{"num_hidden_layers": 11, "hidden_size": 384, "num_attention_heads": 12, "num_key_value_heads": 3, "head_dim": 32, "intermediate_size": 1536, "vocab_size": 6116, "hidden_act": "tanh_gelu", "norm": "layernorm", "norm_place": "pre", "norm_eps": 1e-05, "positions": "learned", "qk_norm": false, "attn_scale": 0.177, "bias": "all", "tie_word_embeddings": false, "parallel_block": false, "init": "orth", "init_std_qkv": 0.0206, "init_std_o": 0.0, "init_std_up": 0.0206, "init_std_down": 0.0, "optimizer": "adamw", "learning_rate": 0.000992, "lr_mult_up": 1.29, "beta1": 0.9, "beta2": 0.99, "lr_head": 0.00999, "max_grad_norm": 0.5, "warmup_steps": 225, "schedule": "cos", "final_lr_fraction": 0.0, "batch_tokens": 131072, "max_seq_len": 1024, "doc_mask": false, "train_tokens": 969900000, "max_steps": 7400, "dataset": "wikipedia_en"}
Each number is 128 + 32 x the weight over the matrix's rms, rounded and kept within 0 to 255. Layers, rows and columns count from 0. Numbers have three digits each.

# layer 4 MLP up, 1536x384, rms 0.0223, rows 1383-1489, columns 192-255
137127127104120114131125101137149127125122127112130127125124134126160134126112127141123122121115126129111096119141128133121130130124129129138142124105125118152105144125131131134129117172128123
185128130127123135121121150141140132153141131122101136155136139123137133091139123153121122152159131112133138127125102139134125132137127117140117136156127132125134140144132102125121120168132141
112135119124138119130127126142134112148110133118108109157113132142150123170218128152089117108117104193117150109098152160170142134129119170097110125089123146143117175142136149151151136118129101
164088126122158122128126125141149133135133142126107131131123155131166130089108153133109128186137148102143180105119141126143132131131094149137121174131132148136125122147129120132152123061128121
165130138125127125138130166143115095122127119123129143145119131135140146112117123127120139130143121160126101133098108163137130136128118140103142121157132140114123146085133126133125121122134129
142139128107124121115132132152146116136093128129105121150123128118151139123153140117111120164101123147126150111106171126160144143128131157145132186137122155152129114146132116147152134138119115
152105123137133114128130161133165140051139140120121138075126122141139141149131136112101112080090148177113138118106105090139142151132128162125148158152132157171116158140138114121129131082138132
128136146132138127133117152130134125135115141120114143160131158151130121154118146140105132152119113097142133117138158107130127095133119152113132131140135136131134131114134124133134114081143121
101136139109126120134140106135137117086153113118140124130132108131136117121132140122147127127107131104113153127133109128105141123127133123134133152088142175080133139110127115124113123126135131
128161144083139134123143076136144111057118108111143100146112185123136171096063110175155155112064093132104142123133049187135177139114109162144176160093125174152081137084135125146138134063119100
093144125121132113133108146134139078122085130125099131123112143154208185137112132163097128134130133114116112112106122112169121132132118151075142133159131144143108121111133127145150128098141108
168129124081126110129133098140162120106099118121115111160129095117143140106121124119131131111106160075123153109117068172154147125123135136069132109073143133099104118085129143136116124149122116
133120122119117133125150143117111120098164133111135127122124109136147116107157145133131121127106124121122115114145135094121145134135106131167126140070133136148138145123131118129153128095115121
069133132097115126099153086158116094121121111088114088146098157103146126103194128158088086133132090139130169113148140070113136161144110171172092119152145086112086126131167146168130151091122073
077134110137136122125131103117132136114124125122093102144130119133152138139176146097127116113115136113125158116123166127155148146123120124177130141101135146131110134118128106128151135052120119
174136124114135125127148145133121102129125135112105096125112124116132132146186128145108129129082097172115161113110126115148149139134116153113135119114129133131120163132138126143141133136126132
099138130108137117124134116130111097123144136127108113164126109131124127161134127128137142104104127148113138134144147182154130130131125140110137113130121116141114126154136148138155132159131113
162057149061122151126223072105014097103161104147145133137122177076140158088112154169154154147146117104066113103171127070096171110104068081171206111143124148135204131102108092088043045165077122
109146134112134123138141146139149122123103121139089101173125155124136133153179136117124119114174146079116146118117169158144137125122119151107136119144134121128118118093135139141127127177126111
094188100168132113118091157026173166099069102160129175178106133096151190111118113133176140108175155087160197173131114186146000101139129156147185089167135116094113096099131055067175145091129191
127121126096116112132132111146134096060108115105119139124121157130141144120106121150124125100101118140104115109127097145135173128130115144129145080137127151125122167087134130138136136089138126
178052068066084206168189087099103096104137074073166093176124131037074175115146144128159165146148156151088141108238120175112088078096166142078184112082127068150203111030132154066113071140100118
125153099080156138116110197125157111080113119126092106153133162084101153109136119122140098072093151136123131108152154114159111128129142143156150122066128139113065069096136124132148152130139118
147201103110107149115119004147167100116141113089118085130108085136089132126141132093150162145174102088146120149115134136137124088162085130119138103188124127090155113081144159159123148255130122
140143130061189096098185193165206053190000107103194018000016063020157171136097116000059118017024069109097170060143065180172186166018095134157158198069077209211181164000179080146061148150088110
128139153096123125134135146136126113093128123124127106133113150123145138175131131129137132112112127177116098124109123167132155159123106173136141171132127137140111106113137146138141134128133106
144166103156099170143128065150099095113066134093118101130074245137128206167139129148085123069169068144101166078081199139064140170109069102158175071169154179126125083135138180223207153095121057
105171212082168078100045142164139066098137054178140112132049211000214220105061143088190096078062082084029031119169121074130127227133076146129119113140059128183138087090155208255101122081164143
109136137106132138130126137144130131116131122130160111098127137112094118139125124130158127109120124138127129131133088128105129115131143135141134125112128124140120120118126141125113125124126140
174120114116142128132144189126135113124132129132128121160113147126147117151130135152110134115100110154114081126144144123122158135128114133124149135069129127124124135129131153139153118160129126
115132130099131125136127150132125097109095118108125114142117137128132142144144118133131144116125135092127159110125143154142173131123119159136136077132120158140120089108129150151143131139143117
117157144131142122132148153123118149095163129129141136135121171123148152116140137114120140140115150103134128133145096135118150157126116162115137147108144151129125086142136131132136122138127110
144073129052127087121178115117075093055152107130112137112143171092040097118107116133155182161166179161053140105216125083034179092170143152130203166183086128138176114117097187148136121125126064
186109115096139126133142128141132109096109121118113120133115166120138117144080141144124132137119105147130146117144104121111123136128121137148152084113121108137121163120127138139145128169123133
103137125098134133122128144124131119155124107094126110109127147151133141076103106102150120097078119145114149133122102120101145119127136123123142124129141140118115159095134095124130135082121151
117145116127134127128126167102146164143129123124145114110126133123135135144122133088126143165114151135141158122132125095147129146130138120163139142132138140119109131121123118124135124123118134
141129136114101123120120174145126107102115132116118133126124139125146139121145110121119135105110134116116108121119064121136139153132122165103136130130130113127106104094137117129121119114134126
129129136106129123133147094141133122116104124108126114093099139126151143148153140144115116151126143156113113096125130094148151150133102153138127154109123140168109146122140129153150150111118115
118111121122118128125137131130125162098126123132110125126124149133150136139094140116117133133105148166115102119118097110144143149119107155145147149129135121155122149113125145138159122071125108
116138144114143133133133193126112111124131118124139123090112134133128140113113140138134133122109140156109102116117127150118128132126124136118141147123133148136114146108131131130144132140147121
079137148117147119120113103160158128128108126128110112161118160130143160147234145138111116119112148109121186105127170141183150132134129172108130141118141124134129129098140125150127124113135120
055180124060135136099179062195172056065145079067179068117127088124125188168205115139132118132108142145057120096122175163141200163134082197153154183131116128155113157128163159172168178115163057
122142116111132118119132109131111115121101124113118097144102114135165154150183119136106117110113112123115126125083151109163141145137105170136106146139126107163123116153142134141151142101131124
079121080085185147101145117144157064140084092104079071188089196154137198145106141212115116085085134167089111091160154119166163143149098165136158167133141214185105152140146193172167133108168072
084136090122144121097133128162173091073094130107101109109115169131121184125187178213072085127117114201064117074135192110198141171132105203110147173121119140170098128168163136171162144078162081
066172035114135136097162167197113159112102161113069128115119098069194086191088160091130198229192063105178141144073162162128112119128159100143115148123107192127113118044127113169086047147117077
097126147129134109133124112161147082130113128113101133162121146162121149177167164162095104155142134141120111106128104126153125114134115156082121079156115140153119143145137103147137132123153125
131113127135114130122134151126130122137138131118136118121112142147153144152103148121114139136119109152140113128130107136138158144125109140108140139134125133119131160139129120134142133142131121
115131130118118123130130126135128127110114128109132127101121096142123147158128122140118134116112126177131104121114148136128148127129115144122128124108125124136111142115135133133138130166152132
123166130095120125122136156135132131135090121116159105107119110110103118138138114125152137099131086128123119140130095142110136125126146128129135115144131113137131080110131117135117137153116139
151116117127139130128132148139136126138139122117104126135130151129150134151135134122113120168118139070135139118143099131141129141121124123151132132158126151142110111127120100140146130113131127
134111114101142128127141107131127113097130136121131104135119154130140124164130147135123121111138124145124121115123121149116136133127103119162132119149115096143118100147125150136152127144127119
126130122120151133124145130111126130089121125130116124121120138128159120156120161111126126130131114142132126129143121138109142136128122096137138122129137124093128124099127117124122123143124129
102127133141142118128109062124153110171121130129105132129124132144134149138100126131118125137126136094130125119142126112139113099135132121099134117111134105113115164116129131126111123156131125
149134116085121126151164179121149197117079118129161139146101098124104128175127114063179131110151126131128082179084069160103126128117138117123164141140109161117119122099121078102095123104143145
142123119135131125131130146116130147166132125130116135144122135140128126086142138119124129109146136093124127118129126095136139133126120128143124130073124127147132131133125141131129123107129129
115180160088134111120140104164154098077070118102104101126120137133138154197166146175126149131120099138077126089110148182188184145125116181117135135158124158163111097096140087169166149104136107
135137120126133112123121133132138104124124136128100123132109124142161154126210161140079111097117126135116101104112155102160141154147111157110118171129129136151117132143146120141128134159137124
083114117125125121124111117125129117130110132120108116100123105142114118172149139116102123127109127143138137116122182090138128138130116118143117153057131081114125167121127138133132132092117116
125132131119134126123132099135140133136132132124138118136121131136133139136109156113129122138128139114126187112144121113135131123136128139112135152109134146140111163115135106125129122125120125
128120125102134122129138099139141115097100132128130118175118153124147126120127147143132131108117134141124124117118097165150136132133111151123147123101125143124114122140133150142150128112126113
147139114101111129121150168114130144097095126109158100146121127115120128123137129119155141101130100189102082143104122182136154150117122147130143098117119127119119063149129143139144120183122128
141126122101134114134135119142143138090102129116105121146124129115136146124104112148119121115102133100121146107138164137142134131129110149135135132112121117121123209125135139142148126167128110
104136133101111117138141082122142102133096132106097131142130130122117136120138140128153126124124113060121151103160126153139160119119106134069137152061126151114120119081132128143129136164122116
142126129096115125131152115142130099144109131104129127108113108131136136123145138146101107099142122156112167118114122104128132142132128153106127071104121113172116120158142133142120135162132119
125156122107144117127137055115134121110120128123109126124117127129163161179167147107107127138126146090147114130130145125149165138126107151132136151051137136155111136122132133144142132137125112
111154127115137126124132152143132126093121124118105113128125138121133136103132141131123125127101149084123128130116122133138149124130123140161141149147131141142121111124134127140141136143122129
135165139096152133130145135138123089114146125124132111156130166110117128072098137125150131125098133085123127126120116170131114124127141134126162115176131134159105128117131127134140128169126108
149128146105113117129130057134152111107135119115121113142124143126146130138144145113148119117126161114116119116142096153139149136131126144126139133105129162128110107102138122136130132187127112
082144151110115118132108153150141112090125122111125121110127105130101153138122128127106107095095133152114144116128148088136134120132153160139134124087127124148099157112143137129108130129153143
118131128116122132135126108136140124123126126128119133130122151115127135137127136134117134165119127089142137117108172141132139129126109154139134145098127133163130129090126143143146131144127130
095141120122140126131133120145125125096119133101131084151119142147189165139120116129090104130110133154093186097109152125155114151140131143087147078149131181140108100103146133146143132152142122
095134131118131121138131125138139105106136134119104126107129129133122127145143109130129111120138135104106220124113097103121132109134111150115117127159127121101132095146136120133136133141143141
070166145104147120132129096120142135178121113128122123128127154130129159134104123111142129102115126079135167114163122111144146125127140148085142131130139136116113143101137114135111132186121123
125155126119126123118130152134130137106102122127129117123126142117141143160135120135128134138108132121118133113120090142148156143133117149102126145154134139124108149123132120135124134121140134
147127114111126128127154118127127135038115127117127116115118157126156117166063120136137139083100123185122123118132126167132161159119106144153147174123128150118124132104129136145148130158128133
101148141083135109119151131139122097072091122091074078147118196111133162130106144169126147105071091147078119108127149191175164142117091168132171140159130137151094101107140143163185137127138084
126136125116126129124131129128138115101100120133107113116119118126114134151162136116131125150136108133124148122126151131125135131126133109151125107105119125119133153118127121129155134159123126
060147129101117137128143134127134080078099115108121097133116123130151142129153139134123128143124105157118124109115211170172162135126116139138147172169118092122127157108137127155157139145130105
138144137127151130124131115122118128137152121136148138162127129116141132135125126123132124137147114168120135130131124123135130135126142109156118142128136104134118113143126136119123126120125133
099142132112118127131134099131143124109135137116113126137130140131150128144127122129133130123085117105105145111122128124147143126127122143092137184122129149098115126109138120136128122142138120
099145136136121134122131161129139130151107128120150116131123117138130124157142117102134136135142112159113126133126118152143136121127130117110122126149119125119120130151122100123143128130137138
180121123127133132129135115144121123112139126133099123128123173124140138088103147131124116152124119158128124122109115120136123127135125147127137114156120117187136107139130124137156130141127126
144110119136130121121126179133124117129132131118124118145122103149127130109146125133116116095117082143122135142097085128121132122129124133127119111131128124146140133181135104134130128142131139
161147127106121133133134135128128150134114115112160109117121136122127127166137120101144144132138133133130135128094106150122144141127125136130145127158136127111117104082128139136120133158124138
099139123121133116128141090123121107097107129111087098165122107140155144192131123121125123131106115126113223111133182150149147122131124152109114170121128127087114146108135123143141132104132109
127137114122135126127135076119120139122119131112120125119125120132141128134126146110122142129103119092125150130128133113117143136127124135140136154111136130145111105130129130132139128134126120
166150130117131127129131184134129092083150122128107108126118148111137121104112115143123139093085113171120112128125088135148153149124128134144155137166120153112124133136132122140156136131132119
154124112121140139134141135117149165121117115121125134135132154131119124100050123128153133136136126120146103139124112121109119120115141100138148149124136116098155106099118129117116114111137149
126137140120130137124144094135133132129121137116131127134126145122137128145123125117129117123116134131133141123140148142152140159122124177103133153144118155150113096142132144142138128120136117
111124047036179190041222162131070110159055101109093150155095161144152090185088198112211176097140138051118113110255128124120145114074171108108167135113119159120227141055135155081121008141101138
122132133116112131120130106126106131144133128118137122123121140129130134124120137124143125103129137154118162127142091115130130130131148135135134127107137117161129097085133121124116129108124130
106129112095143044195191121114131091105107132163027066066059255113072146127138197155146124138053112128053198109090095162130093194150117255075136144145080206155192123160177118211159104146095087
157103101191248117087163156054146255096174000123186187109028102100078233196146129136093017062111033177121070172000104135088035238155064255091237072119112117088090140186179036084184124115164115
112149159103154130140172136137148085116065111111136087130119185114156134119188173170087138172116151134091210074088143129166150179127070182135162158159125192169129094155131173169128138123103067
108148145110112124135129150151132095102100134128127133143125144124127148134120136129115137130122158131116118121100155177140129107123107167102144134158126154145100097104132123142142129136141108
081125121191094152086107223065245063125053024255255116184102104138147240027214025128177114144187212106245166154159082224177131129000191195230255105190142088144148059099110187048154154130152198
065217007106046255009174035255194022209036140083181149149177000145073255123169195132249176006139237083224065123249121229132213157000214000146216123224203180138174109255025112136211000139134096
150130131122132127142133117136149103137141128143111130127119139132138129148133122144139133133125104138140133123134137144131140126126128143123146139094123174122131117093130117136139129095130126
096131144101150112137139114143147104110131122111100126171126146126140151158122143139105117111118159110117133094153135125145165113127128147127134140119134147125113162091138123146132122152139108
070153104127176109106137093168119078170098085126145064154090131093142209189117101135136133154099131111067175128127148170161111190125077189180129171114153133076117147093136176168159114181109058
162158122121106135115145133120125140089114123124117097150129143113153128147098124126137153136111126161103116125133102161154160146117109140113143152169128170158110131110124120137144125128130133
089128143125115119136130122144140131151109126128130147149118137129139146080129134147128135126141126125120065125106151152148142128127108136110120086111116129130127134143135110141146129167137119
135127131108123122127135134131137123076137119117152127109123115120143135140109147119144131122127143135108137131139132132125126158130116135156153135119146138139116087105133115123125122143116128
135139122114137128120143139124123122107109124113133120138118150112172122160095127121131132146102119109122106131133177128122140128119111139161143146139123112103119114129121145135146129100123120
204160168009056100255116129203000138021000000255162010149000141000000177098107020133195096168122079095148000000255102208156000217199255212036149131149044179068006140169000154074194000077255169
144149163100119131129138093147143105097153120107124133125122159110145135153129146134142151198124128108118196111128154152123165127131113141094149122135139181124112107087133132137149123167141106
# layer 4 MLP down (transposed), 1536x384, rms 0.0105, rows 1383-1489, columns 192-255
121125130133139133127130126126126126132135135140122117128128120123131119127137135135126130128124135124142128134133126124134115130127137116130118136150131120123134124124135129129136112119123128
114145131120111126121141123118134143137126135131124132144129139127121114139121123121124136103123132131114124137130138134113132123143152131127133121129141122114118118116129126122132128135118132
149152102116126137130146142111125130130139116125135132127135132128122092135101135108165131134144135125147133150135134126112125124108115122129152119130110143141142124122144113103122127133142151
123146114130115129124132130126119133126134111122128121125123135114122110133120130104131131118121126122138113137123127133120119113121128119123128127128131117136092117126142129125124145130126123
125127116125132121127133127125125142131121135134127122126146126115125123129129127123137115112127133129127115125140127120122121134117142121134133127143126118133131124125132134117134127114126137
140141115127132115119115128124140120144135138139133116132112130134131133122113124122125138136137138111133140143136126142129116114146141120116134125129131133118133146117133141106123117142141128
134139116097137113131125126138125123139132117128122145126128129111115121105113105140152150123151127123117139134124138123121129133126112128119144117131128108122131104123126117137127132117101126
137131134140131122123132122133126140135131112137133115122143140130134105127124118110137140124130127131110146133146137140125143143124109130131139128130123127114139136140140143121122122128132118
125123152134131134117131131143122135130109135134124119129120127140127128145110138138116126125148114126133118128144115112113115141125138120131114128124126110116147130127116139156128124131123121
154106118090141120146140128139133109134119144149126146157116119125128161124143144144095126147160115128135110130132129100133103131139141128138136129129145129108147108143119139106119141133142143
146148112118139142116148127110136157137117121150128143135147134128123069125118114117158139124134125132128132138160135136124150138130136103137134135142128121106151126135140132096119117109109158
134117144127141151115113116132117147124135127130156117132117120138128129128127145122116129124136107138145125124148129132121103124129132121130135150125119135118136130146124141153134129136129120
113140116120126123132141140127141116132130134122115133136121119121130133135131141134137133135124140118125119135110134129123127113125135122111118123122117137142124122118111115119132140126122144
193114125076189079172207178093215106112101106141088128055145146153130060087080106068181207131124162103116105152093118110169177153080157157179106127157082130122170075103102097103080142079152209
114131123132128114120125140131142114140138137131129135125121123124126123130125130146124135147111130119124134131131130131120117129139120129122129131124120127131138127122133131126113131137135136
129150122121118124134117128139135125127121108147137133119121137112127115117104130102144136115129126114141133133116131120131116107116127139137153121113105132124129135143125137132140136139131119
118123117113120143124137126119130132133124139136136135133130123132131109125122146134135125124144128132142123124126119119130114100122142119129126131130120144125134130125122134118126128117133150
120255183250131099138122190175192125097087144163084154135120109128193145137119180098000066105087086159118126108112212122233133152193094159154057117100116119145133146110175060163141255066134105
123127123127123140128119143130116135130145141141148143133146129134132107139132138126131137113116125123138120142157104119120121127135123132125138124117139138129124133131140145122120112135132126
160118114187082184102140088093134232157134207107181136131182159236155030172197150099108146122093161143096096119255139105088018163126081127088074160056116102167218172095249178102087070199071052
134129133121139135130130139133125130142111141144127115137125134130115114125134138126128137131139111115133133135142119121129120143135140111127126135128134128106147133123129133124128126118117125
117255101187149156140069104178163139143139162120159117158181114142191159082106132133000043108077106153113135106222133121135096150199105141088171116100140068168240169090095137051083196070154124
155068131103126111137125084111122119131123146106140140150119118186133113093133154124097155129158105133150118135143112109133150126119129144096113140121129135080123120164108153138117124128126135
160100188113158100131157173130162115113115139155148159082195153136125134104068122122163152126091161105132132107171144129108109122088190152146131130090088134129158158166159131136128074084162147
051150120191141044175147153255149110216178206229049155184202069077045121102195078074038082156186204108150128192238149092068035035058159029197109153255226134148201088004000189146200217255016241
127106110125132128122120145120119140131115132134119134126136115121136137129130131139125123134124134122135125130118129119149120111127140133121123123119125137122131136114114136118113128134127139
125145149199180088177162229052147105192130165196160198104222043092095099092093114081241063171106152082150121217105000092157089086125175199077109047161137088124100087117133063020088062178074178
090000000190110160113150094109032112154158233157126184167190142131081063050108101147107048182105152162176177086034071133112165053201080021158000106075148132000000096193140146086183255142064182
136110135132137144118125117128113133105135134113134120138119126151145151134144148139112121129124127135137122125132141128138135137119107127127117129107129139122114140118108130155141121131127111
116135133124132141121130137129116130125123124140125118116138129132122108128126126111129131131143136118130131138121129124132124130114125136134132126131121127128125138127143143126122126122127133
129135142124131140110128145135109146133128150147135116142139118132135122137138131137124118139130119129142133130134129137119110135125127125130118149116130128117131136118134138119130134132135128
129136107103133108137141123142139123135117108146103143115138116107122128117123103117139130124146126131120121124122111114146130127119152133134135112141130134131132121127124133121132133130130150
146207161233125129142110118112114117118123122130120091117156112166159104130095165158025106097134122149119089120245125108170143093176099110140152148142117122140255174081165133126118148138171086
126134131138136146126131132115112127121130134132139120142125142155132114138143154135124139134144138114121118134130115128133127117126108118118125136122134133106124140131132128135122126123123102
148128133101123140140170122113138135116123153130131130151114111133124114137118139164140155129149115120111105134120116107129124137128110116122138135127123111085159116132108127142118115118129102
127120136145122125122113127144130112126128129138114111119131131115124142109127122142120129145113118118120130132121136143125130134134135128124123148119121134131115131131133138147118125139141123
138127110121144119129123123124138138138129135128127123134130118120132123120120129136127128120139124129141129131142130121124133118122133117124132121133133130131134124126125119120127116125115122
140151109109119130128139140139115124134144121142133135145123136114116113136127138128135131132135143118154125144100129136131112100132127136128133131121118134126113133119112125101135155148123150
130123115154134121123119141139122122133133116141124132127126120109124124128128120119137135131116125111128125130128109127132120121134122119115140142123116114134119135137140117125139123142128132
132120132127125134124132130130113139117117118137122124128130128125119119136129116118124136113130123130125126127127128125137126125120130120141128125117120113127124142126116131137114119127125133
152152105117136118124133146118140133126126135143130132134139115126148097123104115117139154122122127142129143160141120125118139116125133129136141125135131140121169128132142133098120111135109132
184140109083165098166201151038136103134120158196094188094110165159144095110066101104127183081170133146203122214054094096136138121148230130163197142113099107101189124113032186030158097123105198
133152121123126133134134142118140119139137097140116140117124130096125091126105129107147128125134143123142143132124123139128117117100144120137149114119115124130137144126132123109131146137130137
183068198109142084138128142073131134136130137158119158112158116158105042125110053048146183148149069124174162221152111121118126126089146126105099133089104092100171070202139118096066025110108143
171158125091189084231162119066134124176114142160105109107155131186164082099081116031213218148152102092174128217122097119093176158096200145115171118145104168065196105101106106007102109096104198
084129119125094130102112106234202133170081028221122148128168122054071170140192022077115137126048170093083166101087136139147206214105151113171082175124144090110040144190148154243194083123056124
157133108131130138115139127101122153145121105140113133130138132135127056119078104084169129115132131143145141135115128138120152149103138121136157108140111138124150141130156150103115111133123137
133149116125123115120121134132132131138125132146122137128139124107125114120123116135137131134130140121134139140120125122125112126122125120141131104128122114120134124119131116118138128124130132
137120133122139134126130126132117115127130128137125116134129129110122111122132134127137127125143124126125134120134124122131125147093110119129133127134118119125150127128135116135137135118110128
138114148114146148140121116122114129116136115133127123127132126157136145116134140139113120131138121136134126130124131131138125127117124131135114127112133141116131142130117146147139131128135111
124132119130127124136126132127124133133125128140126120122123123127112125123122133105137143123116132115126121140135124124119118141139138113117141137132125125133139123125137133129124114128137123
117124141128124129118129136127114133138128129140125126135136126132135111135127133118123127135124137123134126138127125131126125122123126122129122140115130132135113133117139135131125125133123125
128129138118124125135134134123130122119127137129128127130134129128129130140141137139126128120138138126123116142126122119125127123118128124127120125130124114130131137133132132134121129131125125
136125121127119129121132124128134143112135136131134122129143128129140130119139116135144138128120118139114144137131129131119122140132113132134132133140130135125136119131136135131115124131130130
108077170141119160023134103216034118134151148167153092171083126070068167133207106179041100126152159098074168082125139159170049110175107119134144182120143083031099120092155155255149134138062079
107143130147120129116123142130125133134126137134123131135138122130121102138122123134127145127113126125120119127122124133111117143147121132134136136128127127122119132112135132127132116129136128
149093119154139114156143132086088159108114113133168121144110136180140114126097169093141116138122157134134122141122112094119122126144140115138136121107100135112154161140138198093146124130129121
124148136102126123125138132115149135129121100140115131114148133108125083107092099111159160112145131122125142134130139148113143118111135135132149113134125124116129134135126130126139132135122133
131131120143138122116131129132123131125147126116124112135126135112135125128126130131150143144110132116121127145117129126112127118121118132117127140123111128131132134137143114125112138147141128
125125131130123120134130130133140140129134116140137124135136132124125122121121121134137140122135132123132122138127119136128137123137126133140131137123131131122127140138128142126128123140125119
138133128113128136110117141136120133127128123147130129129134140134144124121136126119129123143143132126143132120142129133120123116132120126126117142114124129118119139124129135130136129134124132
122126130121134133129112132126115122135138127151125127122130110138133122117119129136126121140134139136138131122134126124132109124134127130130125132121137130127131132114133131123139110118134138
127130129131134136123122134132118123130127121139127122136124125138144138135141136113136130117126131128135139133129118132134117106125131124124123142132130137116143133134124140120129138128126125
135132134118134137113133127127120132128132134155135129144121121166146109132133135138130129130128127145139126125127124127117112127146126124133127128126123127101158129136118136122134134130121142
135127130119127144131125146139112139130140125133131101129137130117129108126120114108141130110137134128158124131118120141120118119125133133133142129144122133127118141120119129125132131153131118
125118127123122124118138136134135120150127112147129139127137114116127112121117117119135137137136127139132127127128112136127125130118138128137133126137127118129151138123138142120130121135134141
122128125125123120132131138128143118130133131137137132118119135128124141130132134124133149127132129118134130129142128118127120104139120123129132128118138130132129147134115148120118127137134112
129092142121121125129121117139120140127111140140131117117127112145147154123134133129114125132143117131132121126135113115132122148132136121133126126116141135119119129145123173136117112130134115
141122116112134120129117133121126125122124140145137130137131130134133122111126140153131135142138138129133124138134137119130118120137124132115126135111127134131131137132133140125128123125130130
142118126116133143132137124128142134138127134124133129136140133112123121127126121137151147115133106126133131133124133124128144142123116125126147137140136136100151134125116131123114124129116128
129122133143130121116126133125122124131128116128147126126129129134125141129130139114113114117130114130135126135116124126128127115120121140126140137120120131123133136136123132128140135139124126
152115131117138117142131141141142117131097111155123149099144126110106084108098113107164142115139135117140131153146125123124136147117145130144166124134128112115150113148111118110114115120123151
122158137123127134108141138133123128146129136138126146135122140124129102149125119124139135120123120124134125126129126124125133129142150128119141129116128123104123119108122131131112142135117126
143115127101125140133141121139134120108122140137123127129135120145147127128132124141119136140125114121130126135126124128116127127140137135131135123137128146096153120136118130131119129140129126
134146118118139124142130117136125111121129124133128130131123129118135136126132129120139131128119126123123128135123134127132122130116136137114136134111128136120140129128121127130123130133117136
123136133122133124135122138136117115142124124149132132137119123134128133131134144130129124154141129107129133139135113116127119131130120114121117122123134120120138128135122133126133134121117120
149125117148141137145139134142124150130133123170134160133121117155151127129122169092121152121110118118137128146172100099122103107118116117118124140112129148117149146175108150101108106126132140
116126146139124137135130127121128122129126116140130127130123134139123122136122130141128126123116134134129119132117124131124131119124116140133114122132128135117126139119138141132121122133146123
146119129115131123138117133119129117138131149138125128126131109125141114128117124135139134141116153140138122144117127139123125105126147120119116128129126149141151135136137140102093121134141151
128128114124121123146134121130137139134128146132135122127132131121126131121128135125115145132110129131137112129135124114126126139134139133129135128123128133151111128129128127135141121139128138
129132120119138126114127124136124118121127133137124112127123113126145119137128128134146130110133126126135131138138130122128108120127119136125134128136123131119151131137121126134143133135117127
123130114125128138119143129124118132118133126138114131129138132137115120123133122136137127131137127125127138132128133137119118124126145141126125135125125135127127134116133132122121131132126138
124140106121129119124130129105123129145130119137135132130121126133117131129122127136133141120132138105128127122127127133127123135133131124117151114129124122129110138123134135109129124127132119
130152121127122117122143137125122134139131129142122134135131134132123106140112126138142142133147144116124140121130135128105126122123129126122123112128126116120141128114133136123127138136114128
117112149147129127129115138141119125124138140137141121137141117131125140135145135150129115125123123115115127128130126136135102128132128135129114140100127126122122130118132138144123115135141114
136133117114115146126138129127145112136136123145133153129118117111117083147096146140144136135136139111127116132134116117116115131124121118126143121143114126123173128139124120113117137147129149
125126136140118127128125125137136126123123129126133123133127131141116129125126139130133129125135126127121121118135114122125118123120118122128123144131125128134131135147124140141143126136133122
133146119108138125137116126122131122131115138147130123121129135127141142118131132126131149141144128107123128136140135108129132130124131125114122132127131126113130128134130136123117126105138128
139114133137122114130128118144098128116142151130132111142122107143132130136152143127113132142116122123117136119146125127123102137131093114120111138106131115127127116126138132163129102134123104
139137102114125114129134134134120119136135135147123137123132122130126132110132118110120126138147127126143134136121119125136129120129122131115141113134135141129131129122126131111127120134132138
035255077200137099146108211212163130220143026114052142083097108117184127178085190113111061125066112180122157114048105138181115171001095070238000078108094156105000160236116052087141227163183177
139125137127129122138130129128133135128135145118139123148132119108123120134126134144126138121122116122135133124138136124117108143129129121133135129128121132128134137138119128138129130144127104
134054103126165203182057104138058055164116183161217125196179056110164072095065133101120089125091109095122151120255117126087198081182194157110079164072159085071200129186068150114052083108121133
122149130228150228095167000000255211130095176144071115158060235255094081085137204217029139142255229065195203181213013122197035140129079044066019000099020040146140090104255165000098105042199000
119114125123137117152100164158132140133149098184180141121144142133148097117069072088136130162125128105141109177138067150108084132165187115120163135093151106145035104135156153093131127189144181
138107134125131128120118134141118146134123129141134122130140128118125124128119115116138117111143128131148130116148114129144128130118133131132129138125134129129146137126127144120125113128127137
216127063198138125141172027152160118127250178000131087114199216229146044127179149166048120106093140088121140195255040035032000113035142040031033156104150126188255133102213150000122067141097063
215222103116191000067250188137217182191113108130000183000255169114153095000020222105199099101096059124050077180002140053047218079016238058255011123142087181063000000181000005123112091106210141
126148124111140138108118132136120126122122124136131129124137134137136142138128123142130123124131125136127130134128133129110115130139120134125133123137134124107133143127120136135129140139137123
128114129121116136125135133136132135130128132123144121131125120125129117137134135115133137123127121114136136149129123124122120138134129115108145135139136139120155131132139139126125131136125133
185097195136113081140101149124138042098137129159116180103116128142143108114100098131138132120096114082145126147087115094143141086113205098128161124141086101162117095149119118124113103147130209
121119129154122132142096123136134125126113114150130132120107118129124126121113130119136118129131126132121132131123121127141114131132135124128141133117123128120135160138138146133122106130142131
123139118115146129112111135131110132123121108160106120117128127122126110128127116134140120117127138130136135130121134135134127134129134137133140137133124127118130137113135125111126131122120142
130113140135123118131113145140130145123120150131137113132132131114141163116138123139117132128129130136133125129122115138126119118135141124129117142125127128139108134131115134142119123142122125
124119127136134139132125120134121113128122131139117121114118112126122137123133128120128129127129129127127121139132113119149100117131136118124131134130132119130140130137140129135124124132129143
255000192035230030000255255000000010125190255013255210000254100000255103255000255134255255104255039007255171255255000170145255064054113069201255114000006023099189121000021000000129255255000255
137116119132119117131122133134121135137104147147141108145138119124126135134133133142111117120123122136132105123126121121144117128135136130126119139126113137124124131129129134131115112130119131